Weights of a small GPT-style language model, trained from scratch on English Wikipedia: 14661 steps.
Each number is 50 + 15 x the weight over its row's rms, rounded and kept within 0 to 99. Layers, rows and columns count from 0. The size before them is the row's rms in percent of the matrix's.

# down: layer 7 MLP down (transposed), 256x96, rms 0.082, rows 225-255, columns 48-95
# gate: layer 7 MLP gate, 256x96, rms 0.198, rows 226-255, columns 48-95
# up: layer 7 MLP up, 256x96, rms 0.205, rows 226-255, columns 48-95
down225 102:60 20 54 57 48 62 51 41 43 43 55 41 55 56 68 34 41 47 48 51 17 41 44 51 12 71 49 53 43 65 66 46 88 55 43 45 43 28 43 49 33 78 54 43 54 72 31 55
gate226 089:77 37 74 50 54 41 22 36 66 46 49 46 40 46 60 51 51 44 43 72 67 77 46 61 38 46 41 36 39 56 48 23 24 55 36 34 30 64 51 34 65 53 22 61 44 38 69 50
up226 097:55 54 48 62 52 31 33 22 62 48 58 56 48 63 23 69 39 21 32 58 48 73 55 51 38 74 27 44 56 57 40 54 55 84 30 35 49 62 42 27 67 30 55 71 29 50 37 32
down226 099:32 34 48 56 32 50 97 71 54 38 51 57 34 35 49 63 62 58 48 61 46 20 61 67 41 64 58 52 62 60 29 67 80 58 70 53 66 18 56 74 62 58 33 36 40 53 48 63
gate227 086:46 48 70 22 30 49 35 51 50 57 23 42 33 35 51 52 17 59 52 59 52 69 82 56 59 61 54 32 59 42 39 53 62 55 23 70 64 40 79 51 36 24 47 74 50 44 68 56
up227 087:57 40 51 47 42 51 56 81 62 65 45 36 63 62 29 56 64 57 44 51 42 37 82 58 36 50 35 45 54 80 19 60 51 65 80 21 53 49 64 50 53 62 40 56 40 61 50 71
down227 095:46 63 26 34 44 49 49 63 59 56 13 43 57 57 61 43 53 22 81 71 51 54 63 52 67 44 60 45 35 69 58 52 41 64 38 56 53 48 65 44 59 33 41 51 60 23 65 37
gate228 099:69 57 76 40 42 88 36 60 66 56 52 79 35 52 33 45 50 64 26 58 52 52 78 68 41 54 41 66 41 58 57 52 22 70 62 48 62 36 59 31 58 66 44 72 51 63 25 86
up228 098:37 72 57 67 29 60 85 52 64 46 50 62 41 72 46 35 37 39 53 50 53 39 57 84 79 37 88 31 44 23 74 72 39 32 57 30 63 28 65 51 42 93 54 54 41 22 42 73
down228 092:62 46 56 40 46 54 55 15 61 71 43 76 52 71 31 39 55 57 37 68 42 45 60 67 44 59 44 60 49 78 32 38 39 67 73 48 59 40 25 49 51 63 50 58 42 28 55 77
gate229 100:63 52 58 51 66 59 54 85 39 65 54 70 34 47 56 49 55 42 44 47 60 71 71 66 32 68 42 42 63 42 48 68 39 80 75 43 48 31 49 24 59 80 27 89 70 66 65 61
up229 100:56 50 31 48 54 84 53 20 51 35 30 33 37 61 42 40 60 47 39 59 43 21 61 40 48 69 46 31 44 40 58 56 46 35 55 30 42 48 38 46 38 61 59 41 40 61 40 49
down229 103:52 29 42 58 71 73 71 39 76 44 51 63 79 66 64 32 26 47 40 51 67 43 41 77 75 59 65 49 62 21 32 50 23 55 30 40 50 52 70 35 39 41 57 82 52 53 47 28
gate230 102:55 38 52 58 42 72 55 52 41 76 32 30 48 50 85 47 85 27 74 55 61 34 63 52 58 45 42 50 22 28 35 43 52 49 45 51 85 15 67 73 28 41 52 35 69 45 39 62
up230 094:56 60 50 08 57 52 54 64 62 68 23 62 51 56 29 41 42 60 44 29 30 62 50 41 39 87 40 56 61 55 32 75 46 53 54 36 34 87 48 43 48 49 23 34 33 80 54 51
down230 103:45 73 51 42 40 55 40 88 54 40 39 65 38 25 39 63 43 33 27 17 42 48 42 39 43 50 79 45 40 48 24 60 44 52 49 44 41 67 31 33 71 59 61 21 60 45 53 33
gate231 089:79 41 55 53 48 65 77 29 41 39 42 69 34 73 30 44 33 41 53 71 42 47 70 68 16 54 49 66 69 38 31 37 48 28 48 24 28 55 57 51 40 35 30 59 41 76 43 35
up231 097:68 53 48 54 38 54 41 47 44 39 75 58 51 21 47 25 27 55 40 63 78 42 36 35 52 24 57 33 18 70 36 68 74 58 55 52 25 59 61 50 50 55 54 72 89 53 57 70
down231 093:38 61 30 32 50 51 20 41 44 89 44 64 28 58 64 61 21 56 55 40 65 17 47 59 52 56 32 44 44 37 43 61 43 90 21 72 71 28 47 74 47 32 33 45 66 64 57 62
gate232 101:50 54 50 44 60 68 58 65 30 56 52 68 52 41 67 43 60 46 31 53 37 40 60 56 61 56 71 34 42 40 55 56 38 75 54 62 53 20 79 45 08 76 68 58 51 46 26 57
up232 106:37 40 79 43 41 39 55 52 64 79 33 62 51 35 27 60 28 59 77 45 50 61 21 52 65 58 43 57 53 66 47 44 61 39 57 35 85 49 42 65 66 44 23 22 53 27 59 50
down232 094:70 70 49 40 46 73 59 55 42 65 60 27 50 51 92 78 22 33 69 52 57 60 51 39 61 51 51 65 59 47 26 43 29 64 51 55 51 56 62 57 42 58 17 46 48 65 42 64
gate233 110:41 57 64 36 32 58 44 38 56 53 09 19 32 57 43 80 33 71 54 58 62 61 53 32 92 60 53 60 46 51 41 56 43 58 46 48 45 74 55 48 40 62 43 28 55 49 40 32
up233 105:55 60 57 41 44 52 51 57 50 59 64 46 93 57 47 76 66 59 61 52 53 74 37 52 39 43 33 57 52 24 63 14 73 55 50 37 37 39 58 52 49 19 36 81 57 49 60 83
down233 106:71 49 46 39 20 99 42 65 65 66 37 47 72 59 38 45 38 69 70 42 35 55 51 33 43 53 57 27 81 52 53 46 31 62 48 14 58 57 48 62 55 25 38 75 55 21 36 33
gate234 101:39 75 71 32 60 48 54 61 53 49 70 41 52 48 50 51 60 35 43 63 50 77 39 27 70 36 76 38 37 40 23 46 53 57 51 63 53 30 65 47 66 41 36 34 47 57 45 46
up234 101:39 47 59 32 40 20 45 38 57 59 40 67 59 46 62 57 56 63 24 42 21 46 20 36 30 31 36 64 70 67 39 44 56 47 54 58 68 69 21 23 50 40 35 15 70 29 27 51
down234 096:69 36 30 57 63 30 64 46 85 55 35 69 57 64 73 56 36 25 42 50 78 61 46 55 45 69 44 70 77 55 63 45 66 54 64 57 73 23 42 63 54 48 64 38 42 58 59 68
gate235 100:69 56 57 50 48 56 27 83 61 61 49 43 49 36 60 41 36 41 53 38 46 33 53 60 38 77 34 45 29 64 70 62 20 00 29 58 41 46 46 72 49 56 73 44 92 24 78 74
up235 094:73 43 57 66 65 49 29 40 50 79 53 91 48 44 61 31 41 44 52 52 34 41 52 61 51 40 37 29 59 45 47 53 48 35 42 56 52 41 35 45 66 49 45 12 58 55 47 53
down235 101:53 41 57 39 27 54 28 60 54 44 51 34 50 23 62 70 51 74 62 69 37 59 36 38 50 75 68 31 49 69 60 23 41 69 59 63 46 33 49 43 64 36 72 21 70 35 58 57
gate236 099:67 54 50 36 56 55 41 44 42 45 63 46 55 47 45 43 56 59 45 46 34 31 36 52 55 65 30 79 57 82 21 40 51 45 40 37 43 55 54 52 57 91 68 75 41 42 40 50
up236 092:52 67 45 66 55 49 62 76 50 70 34 63 27 37 33 63 68 32 49 59 59 46 67 50 71 36 56 48 23 45 88 27 74 61 79 72 81 37 75 63 45 34 29 44 53 41 51 41
down236 098:42 34 69 51 44 78 41 59 62 56 23 30 82 55 75 37 42 73 22 64 43 72 58 61 57 56 47 55 62 76 82 58 46 36 34 44 46 47 60 25 49 67 45 84 71 45 39 66
gate237 099:60 31 60 22 26 60 56 53 60 59 37 51 62 51 56 40 50 46 34 70 43 61 64 59 35 50 47 46 54 52 63 41 53 59 67 46 14 29 55 38 46 69 52 36 39 50 52 39
up237 104:47 32 53 46 69 50 51 40 58 30 47 33 30 26 30 38 47 39 40 49 66 39 61 36 35 69 35 52 56 68 67 40 39 66 58 83 31 09 57 51 37 26 89 37 57 55 50 29
down237 096:65 53 62 43 46 42 53 43 75 43 39 33 73 59 56 53 36 75 62 60 65 71 37 28 36 37 53 43 61 60 54 52 77 36 51 40 40 34 29 57 44 28 47 33 31 15 62 29
gate238 100:52 34 47 63 42 69 42 73 44 24 62 45 54 53 31 81 79 35 31 50 59 79 42 52 76 69 38 72 53 57 65 57 37 32 50 44 37 54 50 35 29 64 67 36 88 32 60 51
up238 110:38 38 42 46 28 44 30 65 45 45 74 20 50 27 12 36 39 62 52 72 95 39 40 49 43 53 57 50 42 57 74 61 68 42 68 66 56 52 43 49 48 36 32 47 56 26 22 58
down238 106:59 23 44 31 33 47 36 40 46 37 28 00 46 30 27 66 49 42 54 50 74 66 46 20 52 53 54 65 61 79 73 43 67 41 30 55 16 66 53 56 40 67 66 33 36 20 47 54
gate239 117:64 72 66 39 62 42 31 43 35 31 63 31 49 69 51 60 37 33 46 32 47 57 60 41 52 79 54 84 60 33 53 46 44 24 37 65 32 20 22 43 38 60 50 30 75 38 44 65
up239 117:46 33 64 30 71 54 50 41 18 37 49 73 47 30 49 30 57 36 34 55 37 74 56 45 30 55 39 50 55 70 48 66 26 52 23 54 70 26 42 46 59 43 53 48 70 53 34 75
down239 098:26 34 26 58 54 45 37 10 67 38 11 51 44 46 50 28 36 44 67 43 49 58 30 60 35 42 42 72 41 38 36 64 55 67 45 66 86 51 54 48 69 44 51 34 71 57 38 54
gate240 100:32 66 54 52 13 54 37 62 23 61 29 44 52 76 47 44 60 56 61 54 61 51 49 52 50 45 58 27 47 87 34 56 47 49 52 44 55 74 48 48 59 46 31 59 72 77 56 54
up240 100:77 36 59 30 49 35 44 36 87 44 21 52 30 56 47 39 21 31 49 33 36 43 80 56 28 65 43 49 41 40 37 48 39 37 72 51 35 51 56 55 39 56 51 41 57 25 62 50
down240 098:68 57 35 57 60 38 36 56 75 79 34 31 16 38 53 70 23 48 42 48 58 64 59 42 71 64 47 48 73 67 50 52 49 64 72 50 27 58 58 61 44 42 61 57 55 27 71 37
gate241 082:60 42 53 47 45 49 40 66 67 61 28 34 55 24 47 52 63 79 19 63 33 51 43 64 23 52 44 50 36 28 36 49 48 49 50 28 74 52 58 62 38 56 56 61 21 27 77 52
up241 093:52 33 50 10 40 45 40 47 25 54 41 31 45 54 35 57 82 69 57 53 40 55 63 51 35 71 68 65 21 68 49 74 68 51 34 73 60 32 65 39 68 43 59 66 34 43 35 23
down241 087:36 60 45 63 57 26 46 28 56 48 75 81 49 31 39 37 43 41 48 34 62 32 46 36 53 25 59 21 69 48 54 56 50 45 46 41 63 47 19 33 42 16 65 32 56 41 61 40
gate242 096:61 52 65 56 45 47 29 26 48 50 44 67 54 73 42 25 50 35 52 48 32 54 33 90 01 55 36 77 57 44 28 47 43 37 35 54 55 76 36 69 53 44 41 58 55 43 54 58
up242 087:20 40 46 51 66 49 38 58 57 41 34 42 79 65 71 35 49 73 59 43 47 45 35 58 63 44 22 50 59 50 44 41 48 38 49 56 53 72 20 50 28 71 79 57 90 38 28 67
down242 109:49 51 36 59 54 36 55 49 58 38 41 71 52 61 53 62 28 53 42 52 67 49 63 42 66 65 35 55 50 41 58 51 32 30 56 38 57 38 84 31 54 41 60 32 72 45 41 31
gate243 100:60 39 55 40 22 32 62 68 47 71 19 41 65 80 78 64 35 57 57 41 49 41 63 50 72 71 47 52 78 62 32 30 49 86 46 53 67 75 54 52 35 51 40 39 29 53 49 68
up243 105:71 59 34 45 28 55 43 35 15 47 76 49 60 20 51 88 34 36 65 52 24 67 67 22 45 62 46 61 31 55 68 78 40 48 51 42 40 66 55 60 71 67 48 48 70 39 60 65
down243 098:67 44 47 35 48 74 18 39 36 58 41 67 45 53 53 67 53 60 65 89 21 87 64 56 44 36 57 55 71 37 48 55 63 32 46 61 60 68 51 36 49 79 55 59 74 49 62 38
gate244 084:51 43 52 58 32 26 50 46 46 73 55 58 77 73 51 19 49 37 64 48 52 54 58 51 76 61 54 55 79 39 30 55 40 68 49 55 65 74 50 74 54 64 48 56 53 52 68 43
up244 085:37 30 51 55 60 44 60 44 44 56 36 43 43 63 61 47 65 70 39 41 51 46 46 76 71 36 48 32 22 39 40 42 64 47 80 46 37 73 40 39 47 54 60 57 19 63 50 61
down244 088:41 61 37 43 53 61 35 15 34 85 41 44 33 53 38 58 69 29 27 52 54 71 52 36 60 44 42 71 45 43 63 41 35 52 44 62 57 34 20 45 67 43 44 54 51 74 57 32
gate245 104:59 69 49 52 44 55 47 39 47 57 58 21 63 41 57 52 45 75 45 53 47 50 64 38 70 44 37 35 23 35 40 39 40 40 43 61 53 51 18 70 54 37 62 54 63 38 50 54
up245 103:35 54 51 69 45 38 33 60 52 57 41 48 34 54 59 42 51 61 48 75 70 68 46 43 34 64 38 38 19 50 31 52 65 47 38 25 34 70 54 17 47 58 47 53 28 62 45 68
down245 103:58 20 50 51 48 37 73 54 13 69 55 61 68 73 44 79 51 44 60 52 45 61 65 01 39 75 45 41 46 45 54 40 46 43 57 23 53 64 51 64 49 52 41 36 39 36 46 34
gate246 097:43 62 80 53 58 42 67 71 49 38 61 61 59 45 65 48 54 44 32 68 44 51 40 32 53 58 61 34 31 51 36 31 68 73 67 56 72 53 68 43 26 32 48 35 55 09 59 59
up246 110:50 45 32 39 81 23 58 53 46 44 26 40 52 76 62 65 42 83 52 56 70 56 47 49 37 69 61 47 53 35 63 33 45 05 49 68 46 18 32 63 60 67 26 32 52 31 49 53
down246 101:45 68 46 46 68 48 83 40 38 52 56 54 50 40 46 43 52 36 65 44 29 31 49 37 30 50 39 58 54 40 62 06 75 70 71 45 27 43 72 44 58 44 69 60 46 70 33 69
gate247 101:36 48 44 28 62 40 56 43 26 48 33 46 68 63 28 52 49 37 67 56 52 45 70 54 80 53 54 49 52 51 59 58 47 52 49 22 17 44 48 43 44 61 56 47 52 77 58 61
up247 103:60 38 52 33 37 60 50 42 58 38 56 73 62 46 44 71 68 65 50 51 67 31 75 46 64 45 45 45 67 74 41 58 75 69 55 65 62 34 56 77 75 67 64 43 52 44 68 58
down247 094:67 49 55 71 27 58 49 44 67 63 50 51 51 41 60 39 50 43 24 58 51 20 50 66 62 61 55 54 76 37 36 68 34 80 52 80 84 23 67 74 32 40 70 75 37 66 63 33
gate248 099:47 40 61 50 53 64 35 53 66 66 35 56 42 33 68 52 60 71 37 53 51 70 54 24 64 63 30 34 51 40 46 56 55 55 42 48 61 52 56 57 50 71 84 84 30 63 50 44
up248 095:70 44 42 55 72 50 48 43 57 61 16 42 55 59 70 38 47 53 72 77 50 61 57 35 49 24 48 46 48 54 36 64 36 59 37 66 45 25 45 60 66 48 68 58 47 68 49 50
down248 100:50 57 45 43 53 33 73 31 86 46 43 64 41 56 64 25 53 58 70 65 65 57 58 57 68 46 39 53 52 56 69 71 53 53 58 74 44 30 27 58 63 26 88 39 09 65 52 63
gate249 103:59 56 88 48 66 38 60 69 31 19 44 28 54 72 40 32 48 64 47 67 56 72 38 63 72 36 55 62 33 70 32 66 56 55 68 50 24 51 60 51 59 36 52 51 42 72 54 50
up249 105:44 45 71 59 52 39 81 62 28 45 49 58 55 33 43 68 50 54 47 53 41 62 36 30 54 67 39 56 87 48 52 71 66 49 56 77 46 57 50 45 28 41 57 79 38 42 59 46
down249 099:37 67 49 68 23 33 55 81 69 86 35 44 41 64 48 52 45 50 32 40 33 56 33 73 46 65 55 83 49 69 51 45 67 42 28 22 55 32 51 47 07 56 47 64 53 35 59 37
gate250 107:52 40 29 67 65 56 38 32 27 50 45 68 44 45 37 72 55 40 36 42 34 28 31 62 53 31 50 45 52 35 58 63 79 46 65 53 39 58 41 67 47 47 64 26 77 25 65 52
up250 099:53 49 55 58 57 67 48 71 63 68 60 37 53 60 37 44 21 33 60 56 63 36 58 52 44 67 43 24 57 40 28 52 49 25 45 39 53 43 55 52 38 36 27 65 76 72 40 56
down250 098:25 03 59 49 57 50 65 47 42 27 37 39 31 43 63 48 75 42 42 65 59 36 72 68 37 65 63 45 64 50 40 58 44 84 59 62 53 33 30 29 35 29 22 54 77 48 65 65
gate251 092:58 62 70 33 47 52 55 23 49 30 47 50 53 56 67 65 70 50 45 18 62 67 45 69 42 63 64 32 71 39 71 55 46 75 54 42 59 61 51 47 25 53 20 61 58 46 63 53
up251 099:64 52 44 50 61 44 55 43 70 86 45 44 31 39 45 63 43 79 37 49 34 40 79 62 31 65 42 53 76 70 62 40 31 41 44 59 55 57 79 63 55 61 56 58 73 53 23 21
down251 100:40 51 45 57 43 42 38 32 53 38 12 42 41 22 65 62 15 24 57 26 61 41 76 55 28 26 38 57 36 73 55 49 58 47 66 44 44 35 50 44 51 48 77 48 58 39 50 50
gate252 099:70 43 49 37 43 38 48 26 48 72 42 62 36 49 45 47 53 39 55 65 37 43 58 77 46 38 48 58 51 18 36 34 49 38 81 67 54 50 59 46 47 29 46 65 34 62 26 55
up252 088:30 48 61 68 59 24 42 44 51 48 79 54 36 63 60 69 57 62 45 36 37 66 69 67 66 34 24 38 43 38 46 35 41 62 49 77 46 55 39 49 39 52 77 69 45 60 34 76
down252 100:41 59 49 43 42 55 57 86 65 78 67 52 85 58 42 77 36 29 45 21 56 64 26 63 44 54 66 52 13 50 82 87 64 30 27 34 29 52 55 46 62 48 61 63 67 56 36 62
gate253 105:34 29 49 58 67 30 60 58 61 49 60 41 51 41 38 55 58 47 17 38 68 29 40 67 35 46 41 48 41 17 46 25 49 42 55 26 41 44 42 61 53 45 19 34 62 33 18 70
up253 098:46 45 42 44 43 44 53 72 48 67 49 47 51 68 62 47 56 59 27 60 53 56 42 10 38 67 62 45 64 48 26 51 55 48 54 40 49 53 42 27 85 65 54 32 56 44 39 64
down253 100:66 47 58 71 30 55 57 37 42 27 41 29 41 71 41 43 51 28 56 54 58 45 31 51 25 37 68 57 50 86 43 57 46 46 58 68 67 38 41 60 44 32 36 59 44 59 59 50
gate254 102:53 45 74 37 79 51 62 57 57 56 31 33 39 56 54 71 40 22 50 49 64 46 67 32 57 61 56 53 41 74 54 63 42 47 81 40 52 51 74 49 23 42 66 29 46 52 49 58
up254 102:29 40 53 82 33 60 51 45 45 40 30 50 60 88 49 47 71 59 55 38 09 54 36 68 39 60 59 42 51 46 64 57 53 67 57 49 65 33 70 31 77 03 38 48 53 49 44 34
down254 092:27 24 82 36 29 24 42 47 66 61 48 35 61 42 62 19 62 53 76 50 68 41 32 82 40 76 54 68 64 40 47 29 46 54 27 40 58 29 60 43 55 52 67 57 38 31 50 43
gate255 106:07 58 64 33 50 74 35 64 72 41 51 38 44 45 75 65 44 21 52 48 56 31 55 47 59 49 93 41 24 35 44 61 65 45 30 47 45 71 60 45 29 37 53 65 39 77 52 39
up255 106:31 53 54 51 80 47 37 78 53 58 38 37 64 22 36 31 50 21 46 46 37 43 35 55 50 49 38 58 52 61 47 55 52 37 62 54 63 46 46 48 51 40 40 38 81 41 26 38
down255 108:51 71 77 60 60 38 73 56 58 59 71 92 37 41 84 35 80 28 28 42 52 51 57 46 61 53 45 41 46 27 38 67 48 77 29 68 53 56 47 58 35 46 35 42 55 40 26 49